From a checkpoint of a small transformer trained on Wikipedia.
Training: a variant of Adam for these matrices, 107M tokens, 5924 steps.
Each number is 128 + 24 x the weight over its row's rms, rounded and kept within 0 to 255. Layers, rows and columns count from 0. Numbers have three digits each. The size before them is the row's rms in percent of the matrix's.

# layer 5 attention query, 128x128, rms 0.198, rows 52-127, columns 0-31
121:169130135173146104144135156104133070147097136124135111138133118136176149145105150155135141141112
092:108155132088099155087130141145132129158122142118094122129152152134132157107159111092126144113125
119:123109150121152080145127145126155131106117150165126127134081161151117114159073197149123098129172
118:147165151113136133094134143164126192139113147121110140131148142120100156129146086095117112097116
113:115075143150165159164104144118129105113115102133168144148103086150115132112102103124153165199128
101:095123122146060155145130095138115121103090139143124080145129148125125087132180156146114118105138
141:162158126172148123157131130120204138073104133185151093142138100136122135123074151149166138160140
125:070136117108095133126115143150108143127137105115137146144149152118149122136142080108168147101119
092:133139143113175140133116144047130160100166119141140116114121136141075150120129084117113152125146
106:149145135140114137120118154088156142104131112178114111120099085150123129129110114160127142122138
096:129107132153127149098111106110144107124115115113114093131061090091067077127126113126129125184113
122:170129148096158119107122147108165121109109137111126090141113122151113139131149161106113090114150
088:116131153121157093139139115069109158128089111118115126133152144070093152108100163102156129075144
063:110082099190095136152145138102141131132092110138087131132154130111139168129104152166121148111153
070:112152143129118085123129099109134195132137125137134184100099177105128121099108120119140121149145
078:106089111183091136160112164146117157118138146109102146113152128119106149104114165145114122111173
067:107086153147134114091129145111075128118103140070109152100120150152173137126131126115117066083135
094:106108116165139141123116127085155149099095105148110112150176146081099151134102139156110163107119
080:164141157108145128121147155145134108144123100140135109124098133121153100143122123101143123121093
077:141151156125147145114152168093168085115085098109139135113100093124157146147081114151102121107115
069:131179112145097113113106155184141112149156140069106144128169187147109107118116159103143129153155
088:102102076157135191146092135118135123117083157156129093123147141098131133086138111132126119131134
083:131091075164134165149121156134144089168084140148120122107095161122129137123137126129128149160152
109:157151130107129112117169160128170093124087120107117084127042111149135147128119157147147167107128
090:105118140169099168141140129100120145109094088105090129120125152130152111099103134143140168102155
095:138099130133107109110116180143109138102155110138123138158176142098142119168105096164115139108119
095:152175175142132166144133153082153120126102144156085119117144122116165113122131102104110149117066
076:149164140147142138119157109143115162162181135095121114127106113124105120149173147167153114145171
096:125135112119151141126070124106107136129116155140130106137139096104117105116104130097123128137152
091:103123095130142079104126138164166131106132107128127133137105150147152142110158133115143156111151
118:100125136127115153128094088170160110139123088111176153128122097112069141118105106127165131143119
105:113139103178146097142099121181158139108151093126170139101102120156129134104118153170133138089169
119:144139153134100111119139194151149107159132143157127138109083151143196166116166134168119112125152
102:143137130112147086129113097126093188135086129123108109141184094135107092172122162100165119126125
132:152090163122092113130116138153129116139107115143136079110075158132134137110148156158161156112143
141:150138159146144131135145124132137141133118134150151132117132137154120117152118152128086104080137
146:139135141180117101150122154164125134120131153168151155117144096108128114128126153154122115116167
104:118113130118159137122115116129086095143112123109114095108111121083118163121132087134116143137099
124:159139156135144150116193130119163107118177175146116123107110131145160119139142174101120157065123
145:151131152127124135125159129112132124167076117138114127158114132130134170150080133135119147119107
094:084131132125133181176125122139134089119140127075149119154139168090136127076137121101102150121077
081:123162136091098117107124131172130130141153117119108109135136133167156103097127151113155140145149
083:169141127118132072130149161123119146152153132128149131103109095177125152141146129145145112136166
121:123135140096159144144155108101166147135141121086138116119068160106168170134142111123087124066104
088:106095123117109166148122151134097074149129167138099142126110162137119126151175125183146140118087
095:104113100155132122152120111132124161090103103119146128158162115127132119088111116122151123157150
086:205145150091140116092151111149127131137148113148128123101158113135117116155105106116141170119149
078:099139136122133147077120121147125106142131153141101152115132146140115136153180124163147139130102
095:184147128104132099122132153166146153144147080125142135089133138148138141136162147130135139117144
077:078168128169103105131121168146146144145162164104102138149129111080135115123136085157146148113124
089:056119133082128170132149060104113120106154142149100103136093102107091119099094144120120124102118
081:114162104126144123135081081116129099111121129111174116158132098094113144093098127144098118174131
088:169145159179113131156126155142166104126111135114129126118167140139148112161118126110173127114140
087:147157120062137130113185153147118130134167167123119139145135144154105140129148113148154098140134
099:154150133130135087098121190181147153135133111163158152121142134128114153139133121142146076108101
095:109121143066141139122155117133108088131138170128137127136113163116107104143138105129138140126155
103:126126115121098140120141086126171128134109136103090140175158103106102140126096099155142133126094
094:105089109136107117129118067086135134135114124095120142188139147106110174100093097130128140126126
084:143105156106122129136155136149134137143168153112109125111090155108133136146098091140146122118104
092:090118120145097153137079070134136099147124134094120108135131119076124135105129109134143140137138
101:111144118153102136099129096146136137114131123116145133154146133119116104137153152095170101114132
093:145149110125143104131126128102151143132154139150172126118119113101137105121080144134116127169161
112:115142124127096129099168102133113132130100114107132103153119131130123151142130139155124150099131
091:123102136100123090118146163147105100124149146115144131114114127162119183112156152125100106169147
094:115112138120138114132116130117128130125114121138113119091103154112086126169161119120116091085145
093:150158082131161155121117096135153111144137139131116124151101107110134090138136125133129178124132
122:091143114140080103129120168136095142100120092125146126194143125126131120120142115148098109131137
102:107078130138075123148115115168148138101148073123148141135114152141082106097177119151118092131119
123:121079156132075087145119131125166151143156138117142164177129139127105086125143093096071112131148
096:105100147106129096143119146125073124103142108128163107118150102137129145125113110130133149147087
116:105094100120104110123142138168115148132156138125136171157132139148143100138156118153081121088101
097:108154132149135169119123070134143120080120111115146119105195148119155124135143126129148139168180
105:127101127101113137102118142138123173104116070150126103128133123131094136146104111128080126139123
122:128122071132154092133146151105145152133103121135134109139111111124139097137127174143108130090112
100:110117115160081144146150106138123128088114081147135149108154104139118081134177152125115117131154
093:131121112201106131127125110149167139099113119125112121135114115111152109087159110125108098133127
# layer 5 attention key, 128x128, rms 0.18, rows 52-127, columns 0-31
084:102100134155124112122117077112139072144145099157119115120152114110116097074131123151124101139108
077:123139163141127124135134157116088090096125133102111150127121145117108092097126143139097123135133
088:112132144089146112076107124113120150174114144128129137130119104124101137108175160136150110098128
085:142195119143110145147114147172111121149147127171149116154139151115144110135152160166126120131134
081:110104144128140075136116144150141091132070111141134121145173104084096096131096118141139101129113
088:139098113137125132092143073107110154141139133093143113094085151134136157115134110118110172186109
075:072146155153181075101094101137129107113111130153150070134089134093093147110142122161148122174146
073:156082125118123160190139140156114156173082131121113146099080125145125157158086129134103142099112
086:097156109130094115101152142157114152124161102144107103151150108131169152165143119160127096130106
086:096141139104120098139148113148129133121111099131091139129095105107074167122156112154164118178130
077:108121089095121070144138154062172101116097166094101161135154128178176143150138175126140142131134
072:106136156135144118126130170072145149122122163154129078130173129149086083153139156100157122113148
087:153164122115133109137110105139165116149140121127144121124152194143148124129146107167152089157122
089:092122104130128154172145170162167131113125130115135133148093104095124115139108077132093123198127
091:135157178076168093117144139146146098179124115110086090125151134135116134141112146148118067088116
087:099100099112145143142116156136119110138110135106108125127126110173114120136087098112089138160128
082:146155125121108152123155127115158128100135141142161139135084142141133129140100106167117159178109
101:126133097158108140153095158169109139082111158126135154108120070145146088142148142125132130141157
102:165188146081127148103168112154155158122144124116135146113137168093124154130169164128112111098122
098:128155116134119104140152105121162153139109113137161123118128134092147145127155141138111122147135
071:123130086126097115155124167146135153127167135145152108143079111083144146145130111116122123130141
093:126136094171147122177123136138057143117106142125153147128151072137137107161121131116096148132157
098:134114109125102107153107160138074156135113149174135167148113088115146116135147139137120179114166
099:107109098143112093167138136123166155152128113155134144088123159103137146146130127159117113135129
105:116119097139140124141106132142162180138140153171065121099090142105138124137118143153121074144130
084:150131150126086115138133095103180105120102117086107100127161199113100130088113088110119118106146
115:140132149119175157109185129113110130141113125134149149139148123144155164137129154144128081137120
085:147157129094109140117135153116159126118146110136098148130118157117124154165115126159143132161098
138:099134102127136133109112133125087117139129173127141084108124131140138139109112128149095119113139
093:111196122147124144101148124155127122139131139118143117117128129123113147116101142101160107125127
107:141075136101150158162138123127114090115171116112126104134177112145081119081147121125098113119131
137:140146105115169090130093119125134122135140140184147096119111097111152087115098134130132166159156
097:112119138109120083114160139101135121113118125138197153140167124131121125093132101087153096144146
098:141125120114127190114121123177121139101113113097112182143169162090089147192109126127169094136089
113:150112145137130136135148142129106153097117147113166132136131110096120066122119121126121132120126
085:134148130130135108090138131115139130110076133099138134101139162148155158087139164091149151112143
103:128173149153129109091113111153135110137087155153127099097109163117135179082102137088128160139132
118:181137147139148082144180141137131135147160114109171134150137118159131130123150146128117123124111
106:153182148092174144116163108110146141106129134098148041151135118103142149151161145059120148127110
131:129081116127108101125159146111114151097136081077124158162166117162105113113159123144123139109116
108:069127126137112132140117140125111145105130135135118156129126111109171137137158119182105103111144
112:157133136112150138172129174124103105135139144126155121175118117132080092151119115087168124126130
124:141125138150128138103139137145135125117118136098150154167187116132108100131108138109204140117102
118:117141107136124110104141125075133145111163111117146105147117127144149088129122128140156128111121
118:146159168132087105146141164137153133115147147158143153129137088127153128186121123166100104105148
109:087094080094133130121111109088120118145127128103114107095125102141098130099141126116144109136148
102:137183175196126138175187166138100139133127093136106136121147102131147133150107141134095120118125
105:150152176133114114136136135122130131143128135130171104078151151145147122164129089159133125103124
104:134175143171125103127174172157116140153163106145133155124112099107131118146138116142113071147118
086:136124168100096127120113119184146131170132127126165159097127149157135141156137085134129131146151
095:108102089106118126144133132107111108081090150125119110126120125094117118128096109108160169152162
107:077100127139139157181111149100145137143095144148131130152115117107098101116123145128096103129125
105:141171118123146125096161106122089147106121116133128133111139144140135144122096154146113155122138
103:111159146151139136157195125162114124146145125084163122137129103116139127181141132137096108104110
091:136149142149087142128148137139119137121156132102128145071144143111143128152159101137140156143123
096:120116127100139136087151063137133133144112134120145143178148117198127100134089134164177152127113
102:107130140122121151147133083104116138148134138105151136117110077107195153157144115142140186118097
099:126092087111139209116127138084106129128122113136104125137112096134088115110093152124124169099124
104:147131141123107111126138139121149142138155080150166114144093126153143132152135135110126128103135
109:109106143088121116146086127108145132143119125139115124133123152131082126070115126131128165129138
086:137102165119142135124150124139111140123154129119110116115118142127105146102139134136142149165112
100:123111118150151128099126130122139121126122163112105076149118109137153150120129150126084091153146
102:131109125136115126131147121165120118149082117132135119121129126115171092132116085113173195148129
083:151118097121130100151151128148149144179147170108122116138140099105098109119116090122128136135133
094:129176121099113101090126092098160155088088137133142195130124129136129125108117148135132089109107
101:116145155170119121157139142162087132165133119146136109113148132111118156182114174125119119139093
092:129096131117130153148129108138145133147147090109125137126120137148090103128120150138126169174136
091:100140121159126130137136113148137124082159121089104161144139083128103166110095150134141110124083
104:116086146082127153128121105164117118124127129077127140136108096153151160158123160129119128092152
084:125131130136127127162110152120136128053159082123099113154168137151099122110154132153134085109124
098:133074173119062143135141123133136127086127098067089122116143134139143100160139138108163161103082
096:098101150124137138096164104126093121146142154126136082135126161111118131127107106130116167137107
101:140104144153122115146094136123144136094130127126134135143144098092154143135104143135121096131109
113:145149111125138112109133109115167152108119107128136159111127077108123096122131133119151122131102
103:152122155123148128114159104129139130114152103148114156115163165166048130097127110141197119154100
092:108136154130114133152120119112152110085190114101112112138174136104134171117143127074114143114094
# layer 5 attention value, 128x128, rms 0.153, rows 32-127, columns 0-31
106:098105140117127094106127129082123128116132136122153170103121089103117160137160126113100101100142
109:099108171105140194120149094153115139130133137105123119153146136126099155116135083183107172146166
093:147113118128141105125150141127100158140140114142186101138140149122178167123120100096136141141079
108:094094127125115151125100133107197140129166102141159112114140054116139140155119128107116122090142
104:145155090128104149138108174144155138088145106119082134133161100138116162113121156093164121111149
100:112137124084109192138151103153106156152137136144076107192113109144150137103108111187128124136112
102:112125117180159102153095137126098120117126096135125114140152138122089146127091105104097161116153
123:120115127139091118113103125115113155129119128170114144105137124139135089119139188164100146136106
106:127094112107158130134142110152141194150142082153081098159112069112123118139127113160110155110127
101:169161107143110121118126144198131118118151133163072131109164107150142131137152160117149092095136
105:151140113166110130146150150132113126177098127160146098159117150114144100097102152154086138122096
108:107128127134129090101139098135132118133178133174126145124154142175154131124124135123164136136086
114:080103116150120141133128120110176110143129156149118125123101110145076145136100153082099154113150
102:140099110077147182065135106145151153051159107109110117115146127123107121097131166064124149118151
104:119125113144128102101139086131127143146109182132117098169120172139169148105096145159103175097141
104:139137126114106153117111097153144114168120122115155133108107100121117113141119139145102150148174
111:100133124105085150159153149148139113147143143138133124145123113141096179134132105129103113171131
106:130175107146129136120120109130156195093147114126147100173171139159128114142136125142154194149122
105:113107155127090180124109144164114070128143135134085110133143113077101145103175105136120098107169
106:127168133129073122130131144144094135138145101162177140159108150110107157140138095119125105123120
099:095101124175147097095131114095105178164116131126149164111096130133095115136125110138119148130089
122:101115152139153142106122131134116173102152086135096103126136082127109154173145135126075123116134
105:123154140138146128099116109130180139135161156166123106154129118118113153115120102143122131082106
116:100103143136127084109116125158115128164139152181141129147106167130125110125106102097139118091118
107:129153108107165119140137098150145096136102129117174158116113158129178113104141174157122137111073
103:125130138090130140186189134111116130109118087092144119104168093140141096127103103133163110143114
099:148152160175144136098128093137127148129134110036134104122141119125115113123118150125102127122150
101:128121150112138126125125097176130131089121123161102149121131131162100159100191149150153124146101
115:112149093139123113117118133098109208129120149156161177130138114118185162134126094179164140146133
111:105113100141124170139136101139164129121141145155100143159155119135093117112122149124128144110129
101:149072141123112122069128131137096170123128170151120115127109138120123154108178150134161140131131
106:143182115166066099127151124159140138144142136178158116171125128133108133140112140151108101146103
095:152141155140109104121142127127120116128154086119112145159094119113122136101077071071116200135110
094:093099147168156107096117146138159133125106124129117125123111147113142137090155180138152136115140
101:130108129160173095073154128153159108075094118118086118116097138085116096116121160119156104087122
102:127153195155147138093137126138138137113084145126144159158151098114115115110146161147141050111114
105:160173113168101072068156123106228185074138102110128150160135156077140118116125116108128104143112
097:096104114069103172155072120102160130129159120119150094145151132106116136125143058107105127134127
095:142150110146134087128122130122126095095132177122132109109102176156178150093118111147135101112145
104:117137077184146131120130156109087114088103114103131068121125107130116104090189122149087112120130
088:143163133099140129134140095156110154174127075114138117144146107101119118153095107108129141127111
088:111139140108052180147113117117111111106193126118173148095146137167158137131145104185143116140124
106:165160142137086069147153111119164187116174144089116181173115158083148165113139121111098183114138
093:115139079130146149090116127113148115137092134109117115145163122118117148098138143156129113121125
100:128117130188149091161127136124132125174154123173175083124111150084187107163129178141147177080136
095:138146150144152172135127101130134090141123115139132163110125093109103134149100147086148130136107
103:093085101120157165112097132137118088116083149133144095085141130187141079117120113129143102162102
091:089106107147144124136110132170085110163096172169144113139132121172144162129137195198173105119125
105:159152121113102112117109147144139144078132124112100183136131097119179151110099115125177161136147
097:129154153102132120156169138113100133131118119106116131121109133098136118130152137099105180123120
095:130112146168128106122121172128151117106119141147123096119137095101154106110113109140128123140118
100:113162128086093138130132120109096100122104133077178130133076140149120083134121130150074107131104
102:178139155159120134147128145084110132166149152118149107141109151117136139100126092115070177114150
098:137095165122114147144099134135144111134120150162195129177142098119117166100141111136154113090126
095:142123134144121127103165135159125158129135078125126108156127145069074121129129110127123105120114
098:104127093127114140136145141130127128138129139127125131116104165142143139103155148161129077145118
096:102137084160116127169148119149110112135153086133120100091147137144122100171139145107139145160113
098:117143145113138145121116154116165096144117116089121111107093168125095140088152129103103153109117
102:124109148108141106096159136152175157124142111134131132155110129163132112119143133106147170113122
087:172142178124145126064114104120171101119115114110102134136144113132117127116058164140169124120126
101:172116133164124139093135135156145151083146122146153132125160120103145159097179139126127134081122
095:147149147105088119106164118141165141082148142073096155144125155172112110069131090114115097147113
104:146102137196133124136114131148132136122100133113147137118175126151100190117141139125116070105115
093:161137155094147150102128134150119109107107109128126129103131107161131076137082078128150076170097
098:129118135101190130122085108072126105144144124112153125103111093100132147099115131127116177151146
094:135150107090125155096110110115145127093156152133092125200109123157115121117092096133119116096134
104:170112101133110128151113201113086112160131114125134156130120120124155138137129101132127144094141
085:120119163096122112116128084079169156134159134169117163136133096107084147138131087123120147157127
097:136136099137106143152108129108137128079092178135103143133116124135154112154104113131119113106153
093:100120142150110129131113120152038110168074148091135158118105129111117084162113124144157095136096
100:167131161127144125149141114180142103163116106134112140150135110100129133082144152124142151128120
102:153116076121182140072110142130103119121135107122152182098087145145104152147129109151090152118121
100:119150123123152082133147133132138151065098146158118116156131158096108153142153138108138112148143
098:100151174140114154121152105113128151156125116129108105178153097113134091139119067141134109122136
091:133128137141133135134125085119162116163153176122116137092137073114120136114115094155154198152093
106:134156119103159145084140133114103097132170066132151094139140084129162108154125098155116137084167
083:137145107116148090117161098112071113121120110197154122159162139124143117122109121114150183139094
106:136123143119113123161156112102150115163134131132146133084130099111127166142133090111104182160112
098:144168108095126168147137100110126093141107164066131101141146161144155163108142109119074107097128
092:145119089141117152122151116101134111161127118123102145131104099187085130123157145153106135098103
111:141143134107114127149128121098157111154122140139121114187137143108133169117158144095143148125136
099:164141099162167112174112148131114107101092120100142167112126134098157132127165122112133129136141
093:123122104145128128112119152112155113141132118098130137095140108177163178122126123103107134128139
101:152147109160140137161149127133123090163088072141155150103108108148116106168088149131138187128132
101:120143110081134117138155110096122123171089127116147177150108096134102144165131150112096166150138
103:143126156162121125139115082176128110119120148159125137102164127093142099119136135108177120123128
112:122111140110163182126119107139167129107160127150130067141113129132100128131124087139108104146158
115:137088128104163113105108112130185120160186100114125144137109126145087186133146091140110171106097
103:140147120138094138158180126115112146123161117134146166120140110167139179150177049134099128144149
107:133153129143141126131132136143129141092141126154124128121137136114159095133085133168153136177150
106:093106154113077136133126141142178167131147138117148142122136109144106153112135157133134133161120
088:136111117159131120117133156107156161143128153192124061116138113120164092117087087082120114102121
090:144094147124100175135115094084123107154078181109110105164084152151083170115136142142108110102119
113:108131090142174160087098099134117124119128112130116144145132123134124068145090154106113149149178
114:125106124132122167112112089091152141148106122138117136126095090139084145143122115174129168097108
115:130167104092121165092152113149103137120095154124151116114118129131136112127125150165127089127107
# layer 5 attention output (transposed), 128x128, rms 0.152, rows 32-127, columns 0-31
111:126154120131147149124100104120178147154141112131145147128086097119155129071127156146166112138144
110:151126116142146138085095143151039131141153138136122170139106105139141185117103175079155102136095
096:127149112112114086128095154159112157129131125154138122128111147107077117147140108125126179129145
105:148125090116130129135183123104120158127067143160149174103128057070141141112151132147116122127095
108:073093101126150132147130105111140148131059136131154096095137125147145133096172104176102115116134
098:152158121144141109129137132095125121100156081150145128151135121150131163134112111122113105126122
102:120086119124145150106103133168106147138123132171167126109134146125100182160175111147157124153114
122:121121135144106138135129140153139123109123117146155134119168172151164108087157094135072128101143
106:133120146138154105154152138158140084142130127104119129150112165087130193139117122121148081157117
104:142093146135143111176110130101159107128128111110131092138143153158157158111125111137097132143115
110:144122152136130118107156155134157119125125142129119131128139152110138170113114134125144177134134
108:121109105099101136131102138158139138151158096080134170112129152118135152142126125142153172085162
110:176147093119156135107151116132142128142112082148157108111134182115144105134156156172145137083153
100:159117081140144119150160105160079155169111126148147080151106143147121180132136145131164104147109
105:165150129122142126139120156120141138163123119123180173120153119141131181102089179163127195086160
104:156135133147145104091171125087130109074102146161121100153139138168158134140158177129103121160104
113:171120106107137103148108136104109132145115090106091134124139127109136101144126164147130123132151
107:098083096123124169136118129150116133136136124114144170121117145126123133128135094139093129086109
105:109100148123165105126098135107106146093143126137147107119105101160126138153124175103118108139126
106:141103164111151119116149104120119132118137120109075114109095149110152111106151153107151120157135
102:110170121129087126131114136161128160129159117156145128136124121107150105079127097126138106140150
119:118121115127116149186128144154102113160116133125132127141122171138126114134141144118119135145137
104:184165101126160105082156123110142160143135118131150135130103095130177166108109153118117139131113
113:120138108117184113102094113145117121076180118130158112132125197107144107107170112079122137079129
109:140128135129092110138111154087144131144163101103136114145157137128123137149117149123166200110119
104:117146143126135140098103141124140146134115148153112115145112083117096130098140117100156134116123
100:091105122154145159175143140124133115148093168128103147157075101079139111109081136139133164141104
101:161112096137118106115075122168102155167122102106129108118116173165181127113109132139133114089139
113:103185172125125148143097166137160121137135114104101160134120129124118143077104136110103122124144
113:124147119106148103093137158139119124140156099126156104113152137146134173141130137162159130140129
099:128140097126131110167104120170134131126129107120151130103118145129142098082072123121113112109157
109:139103137142136118133117121128146120130113109137100143137103149085165145112147114140067126156123
100:125137121103165098110119133112132134104122147130153101082152128169094151134117132098152121085099
097:121118143105150141175113108156083137131166106115113182157142118145146143150107137150116144116124
101:090146143154107117093113153127115181128126178112147122096110150176118151126124112120181127132113
102:113122108151126114155095110118116158123105137130122139170141151122112110155090123125113176185112
097:113160126098159142108089100113118183137084174109146116137157076161112130138118120154144121136127
097:136161135107133139107178139168157103115106122132153135124146105173147124172123148122094154140198
096:117094118125108125164090150142089153099133149104180103111146136121127115126152164146167130130140
106:098118157130120154106116143148112176129127155148130152111134154149156108122123125134159131171088
086:131121141170095126127106114089155096100136159122152140141134121130064140136131111122119143124133
087:106125102107128112111166151113134124143100097185130097144118107088160088121142130096125165101141
106:154161087089161121120127114104145110167074141166132098134146097137090157112093119150153111148127
094:105152172129145162149087107155067124128195125105150186150125163131122142128134147145150156151116
099:120124161113092132153142122109149128108115154125108172171115138097161132127112107174112104140112
094:101138116156091097110126138133158157090121158121140086107110131134100135156145107111146131138123
106:102120123140128139125127108191115121144141100142110136136105154106139116132165164131108114142151
095:144118140117110138190091129164119101092184079100130138134087175084146116103165137138140130148134
103:112140053128156130125085107137133091149095117145128104135116114157109126116147110135160112121127
107:132113133168126113126149141096123151144111180151129122110149117159072175130097104115095126128107
105:130174129111187139101127152125124161132117128128119140126128130201100130120104130153140167126116
104:141112139154133141138123119123114095125133098167137125114190144071139141141137119142103121119139
103:101148143139144132113172168126131139124134134179150132155148110158081133120112135130150130150118
103:147133154128110113158124136138141141086177145129156130163117152099144106157098130098147188115136
096:100165190111118095107129163072157133102129148139163144106144118174112140109146135106122135107130
093:152125103108158120122127157105105146184121159159126125110101133119095149101106169092146142142164
095:163113134154121143135102131087140117164099160142117101098098104123128149097148098123087115153105
100:114108129133139155107163112147080156112164168134130139134165101151103167156117138106128109140134
100:082134144085132105151138104098107156110138148112129148170166127138128177123132151101112122097078
089:101167111144154130138126148128089135094130080100114126108142122137104128175121120140111129116125
102:077149135105129063114102128104133153128108152148109111164100122168121112145103132109120174138101
102:105136108094140124096143135123107156152073105188141094142146096132102122150125142130129142155135
105:188101105122145111148065084143111126128172121117123100147143119119172110116113151128153135131156
100:077137100175135113087132132107159145121090114163113121110126124137085114127135147110121139104146
103:156116152113126137128198126143148142118068100135137150143149107098139176114155152103109145113117
094:125189140162121095122101171139148099117113093139117123127137138157113127143186128119145135114144
105:142144179104133102110101121163132132086130130157084101100137122143107148138140108098131100132139
083:072162136131109147125134147139113142117106131135104168160138133154125117123126155084142115124130
099:137174145120110127103114149125163085126178111132126105091142134156139131126101127152161114136110
088:115122146096157116150161060097122133123128133131117133104143169098100084100139082126117136094137
102:119125143159145101118085137099117155129123132129137120139118165151077120083168093126105105087110
104:132130128115102146176149110148136114152096111141121096160164093103094155115117126075183155145143
100:080155096129130139124075164101145123144125110092143140124128115130131092123129125139141124114094
099:105155123163121129138086139111162124096129149099130157148088174134137086117161125123108104136124
086:127128111106141133091216099122154151115116132123153151131127146119108107116093137128150095108091
106:134109143158131146132122162132160109138121160147099145125132120115104162128157136124091153159142
085:108117144152168129130097138141160126149093098074127158134157081120094137113128098096125127127123
107:101119118127143150117154096085159114091099129148172113168128119142140104094104133141167103134135
097:118144136119133124100104109132166140108134124185126127126108133127147100130158123154131182152159
093:152148176135131114115157121138170105108119147149137126115179134132153153122109138176114080119176
108:128107104149163095076132152130171160110120103112140174106135135141157157154115117132116126114119
098:093139136119103109106152141135188119110108125100135111124122121148141144126094119136131122107109
095:114128144125100130139127163149111131103078114173130104160151113146194133122159145111116140136146
104:148099164103130142119172146116158121070104141082107159124138103144129127132131117144138108134116
099:138145154120146175129125147103185108108113120109093148139175121118146134081127123136167124118146
102:109140136141146116106133149122096126141163139121134123123092147179107110115094115166126131119111
110:157117122128143135100142140123099124127160134127156141134100102163089126162141177144152162163110
116:129125098125137102119126138142109153108123113160138120127138153146086173164125142104148155151149
099:109112112139125175088119120132163095100142190148121133133144087128137142116101155170176092168142
109:130116096084080149085163129121129140151137137074148140131110100107108111126123130096129104113056
105:134121127117119103104147111121080137144152139166142116117129151100123155127125135092099102120140
088:119117130123145108152135124167146090111108106097135138142100109130142140144144137140124092096115
087:146175167138162124121116115129109156135096086145140112130135098184164112109087143141171149115165
110:174135104125108140170156168131159098120159122107128154118143154105142133150173129125144162138096
109:142166170120120152137112132128163116120129077148139112117178119138157120109079141125181102163151
115:134115145110149156131139097111123132177132104121140121162154082101121115091096122139126154134159
# layer 5 MLP gate, 320x128, rms 0.188, rows 0-22, columns 0-31
101:136126124113162117125094096086135152168134102167163135137134142079100140116053107123122153154141
096:112112089134155126144140107149101182166172107146088113130123130151145161118088183147123130143160
111:100117115151093131137095098113151101080134173127131156143099116125144088125132094114139153147121
099:139109091146108090146125116084135137081118111097130082150177141101115157084141141104128123155163
106:094137158118113168148069147127125152152113148136137107132070139132130134151145089119112142126152
095:165117146145119117132073112147119168140137112163116110096139130150152108096118144097129158128165
104:146137125157105125150128182142132105135160142104086139104127121104155157170125149135154136127117
102:121161153170125174139121152102175134102144124159127117134171118166144121109109163124136108181121
103:109114092097159113079119128102144127143114154140098086091120143148089096131146104112142141090145
102:096087115130097155108121137125142152142098143123139118150125135117119097118107084135065145160128
103:117160089103174149144114142058117131144141141143171109118120108120074128106130130117158134170154
091:146108139137145125144119071095135147124085150165129128139133117098137112103105081135118161115121
102:167096069100146092100137132137065159162087163131158107151083109111112176121153136115142117127102
109:115127067120120142131146102141087145095112129127097091124111109166095095128126155134139175150122
104:147099148139125137180093125123135121142113141197143157134104107110132187145101138176104117128112
094:118153122105125148142173094122152096152116081108137107129133148135163121159112158133143121082121
106:144119153155155157181094117120124110152156119126133134108086137089130181129120115090101152135139
098:135121129107156151138151117098113139131111151166148099070150110115111143103129112172128109152166
103:046130133120168109138128118123132163153104116116122111146154115124138119124127107162112122115126
099:108145101124167129161129141075143076098149138111129079129113099164103115127145144154114123148111
099:110091141150107088154122116127144106112116112095114120137134131129101152127135119121162173169122
106:116128102157146147141093089094117173126124107129140138117120157114137115125072103106124105150103
104:107127143107144176162126125071121138129146128098123125138106124126114106092105134116143141172134
# layer 5 MLP up, 320x128, rms 0.18, rows 0-21, columns 0-31
106:127076107122155086111107132159113151151112127110147098143080131115123128132154125134134175095188
096:115120150131160139141124108136124082118076137128154145149131144092128086145135100133161122123136
113:193158143116167147142157110099144154127138099156145118145112139144173150149126114119088140144161
102:111125164102141154138098127174160105153118144138119123156103105118119115144092120154117146172166
100:174106122153097124164142102143144135120138164113092107152130086112118137090099100136111125128107
093:180150133128150129108135126143109117123173166169104140120130137144170115159139139138143148124111
103:117133145101151128123110115134115113172116113126099107107152108119123168117067139115146130088137
107:186145150093117128116170127124157104108157130125121134118103144157128116087133136168132119132118
102:117118086136165142103130125157126156100142134120123125108120135206162114185173130149135105147115
097:123126126125175065124092114102097126140104122130120108109093119136124170130094170145158146125141
099:131116120166125146164120124154088138138149120130113118121114199172132091119098131119085090120148
093:087124119126134104109119168131078127095112128113132117091141124127145151110153141115127116155143
102:165117117116100095114158093123090113145133130142132116179157130145148150143091135152124152128114
096:128103134147121128110124125122148143161132133120155144159137154126158088106113082151131097125121
105:113133132107124113171142181134094159134105098135104124113138139110080168175182126106090101127114
101:137139148131121159139130104099147105139084113076118109149105131136113156145121148178159127154102
109:111143148107067149165083131160124147140156088126114144114179130118146138099112126080116145141136
097:169142153113165134128131134067142134096121164103077136114123134119163137104143150144091153121116
105:133163137125097116142103114196117163128084142129096137121118120114089119135152139154157168181119
101:166124125158141143177109137115112135162099090130127130115160085180177100092126168167145114154110
121:155173152115162153098163136147142135130138131142164124142126124126156101166151151131111084084113
106:126122155107146156107101158150100167089191169127149089150118128120125126141092106171141135092131
# layer 5 MLP down (transposed), 320x128, rms 0.178, rows 0-21, columns 0-31
106:101085123185124111132133094147108126128158144057132117116103138107112131121141113103140115105110
093:098097162118127102124105104130090122128118148099140127116148102153144160102088105167117111132111
108:108094121144108078109087108132129113086132141135115117141123141120131114104124128130132140107140
103:129114103126137102170121088127161135124136127125144142098144131112137140149119119137137095132144
099:119087110115117169147129133121128134160165150119077121141165129124156080141125149123112118169130
097:163123137090129092132157170140112191109118110114128104110147112097142151148135170105104081128135
103:154141121109081118145122118097172150099142095107110157129130168063114146106103142127120143127118
100:123114105117102142085142133108126142117104091122142140135125120133111082135134114150127096143145
103:136153123140126129080129082157171102104094144131130151124144140132125136128096130131097126123106
100:156101133136138121112093117126125103139096123114103132110154140112122165098146116101124131116176
101:151098081142138128120156120146158090114140160121097097174198080135177136155160133140133089123081
099:107100131146140116110131135082134144132071097132157134148196148190090155124169122138141132150191
102:114122111109131110110153142129126157123139062136102145154100119103157137131121118080160144143112
094:129159104134127125164088130154124105119134078101141171120161141151139115095103138136128130138117
105:118128121128121128091138136150095119092129096103121133114162124133126113134143133121157081132135
094:111142149130137108130141142118118167123175138138126127150138115129134133125133118127095110101157
111:122127151141151151141157124121139156160183152165131098128098098150116115152088120125127142106134
095:116137118124147158145096158150126058079151082125179132130132161163132129122101106113143147102136
103:106117083100163092197134098108087086152099152152147115119062097126139149085120131123083087126133
100:146130061148179089124119129131125148102142155156100061142115092147166102149183148122088085123126
101:117132103114121145120102126122128125133117152135128094133142138117143131124120119130091116127122
106:146137155139131106149092127158116160118093130138120139116134123094111129142137140116158179160118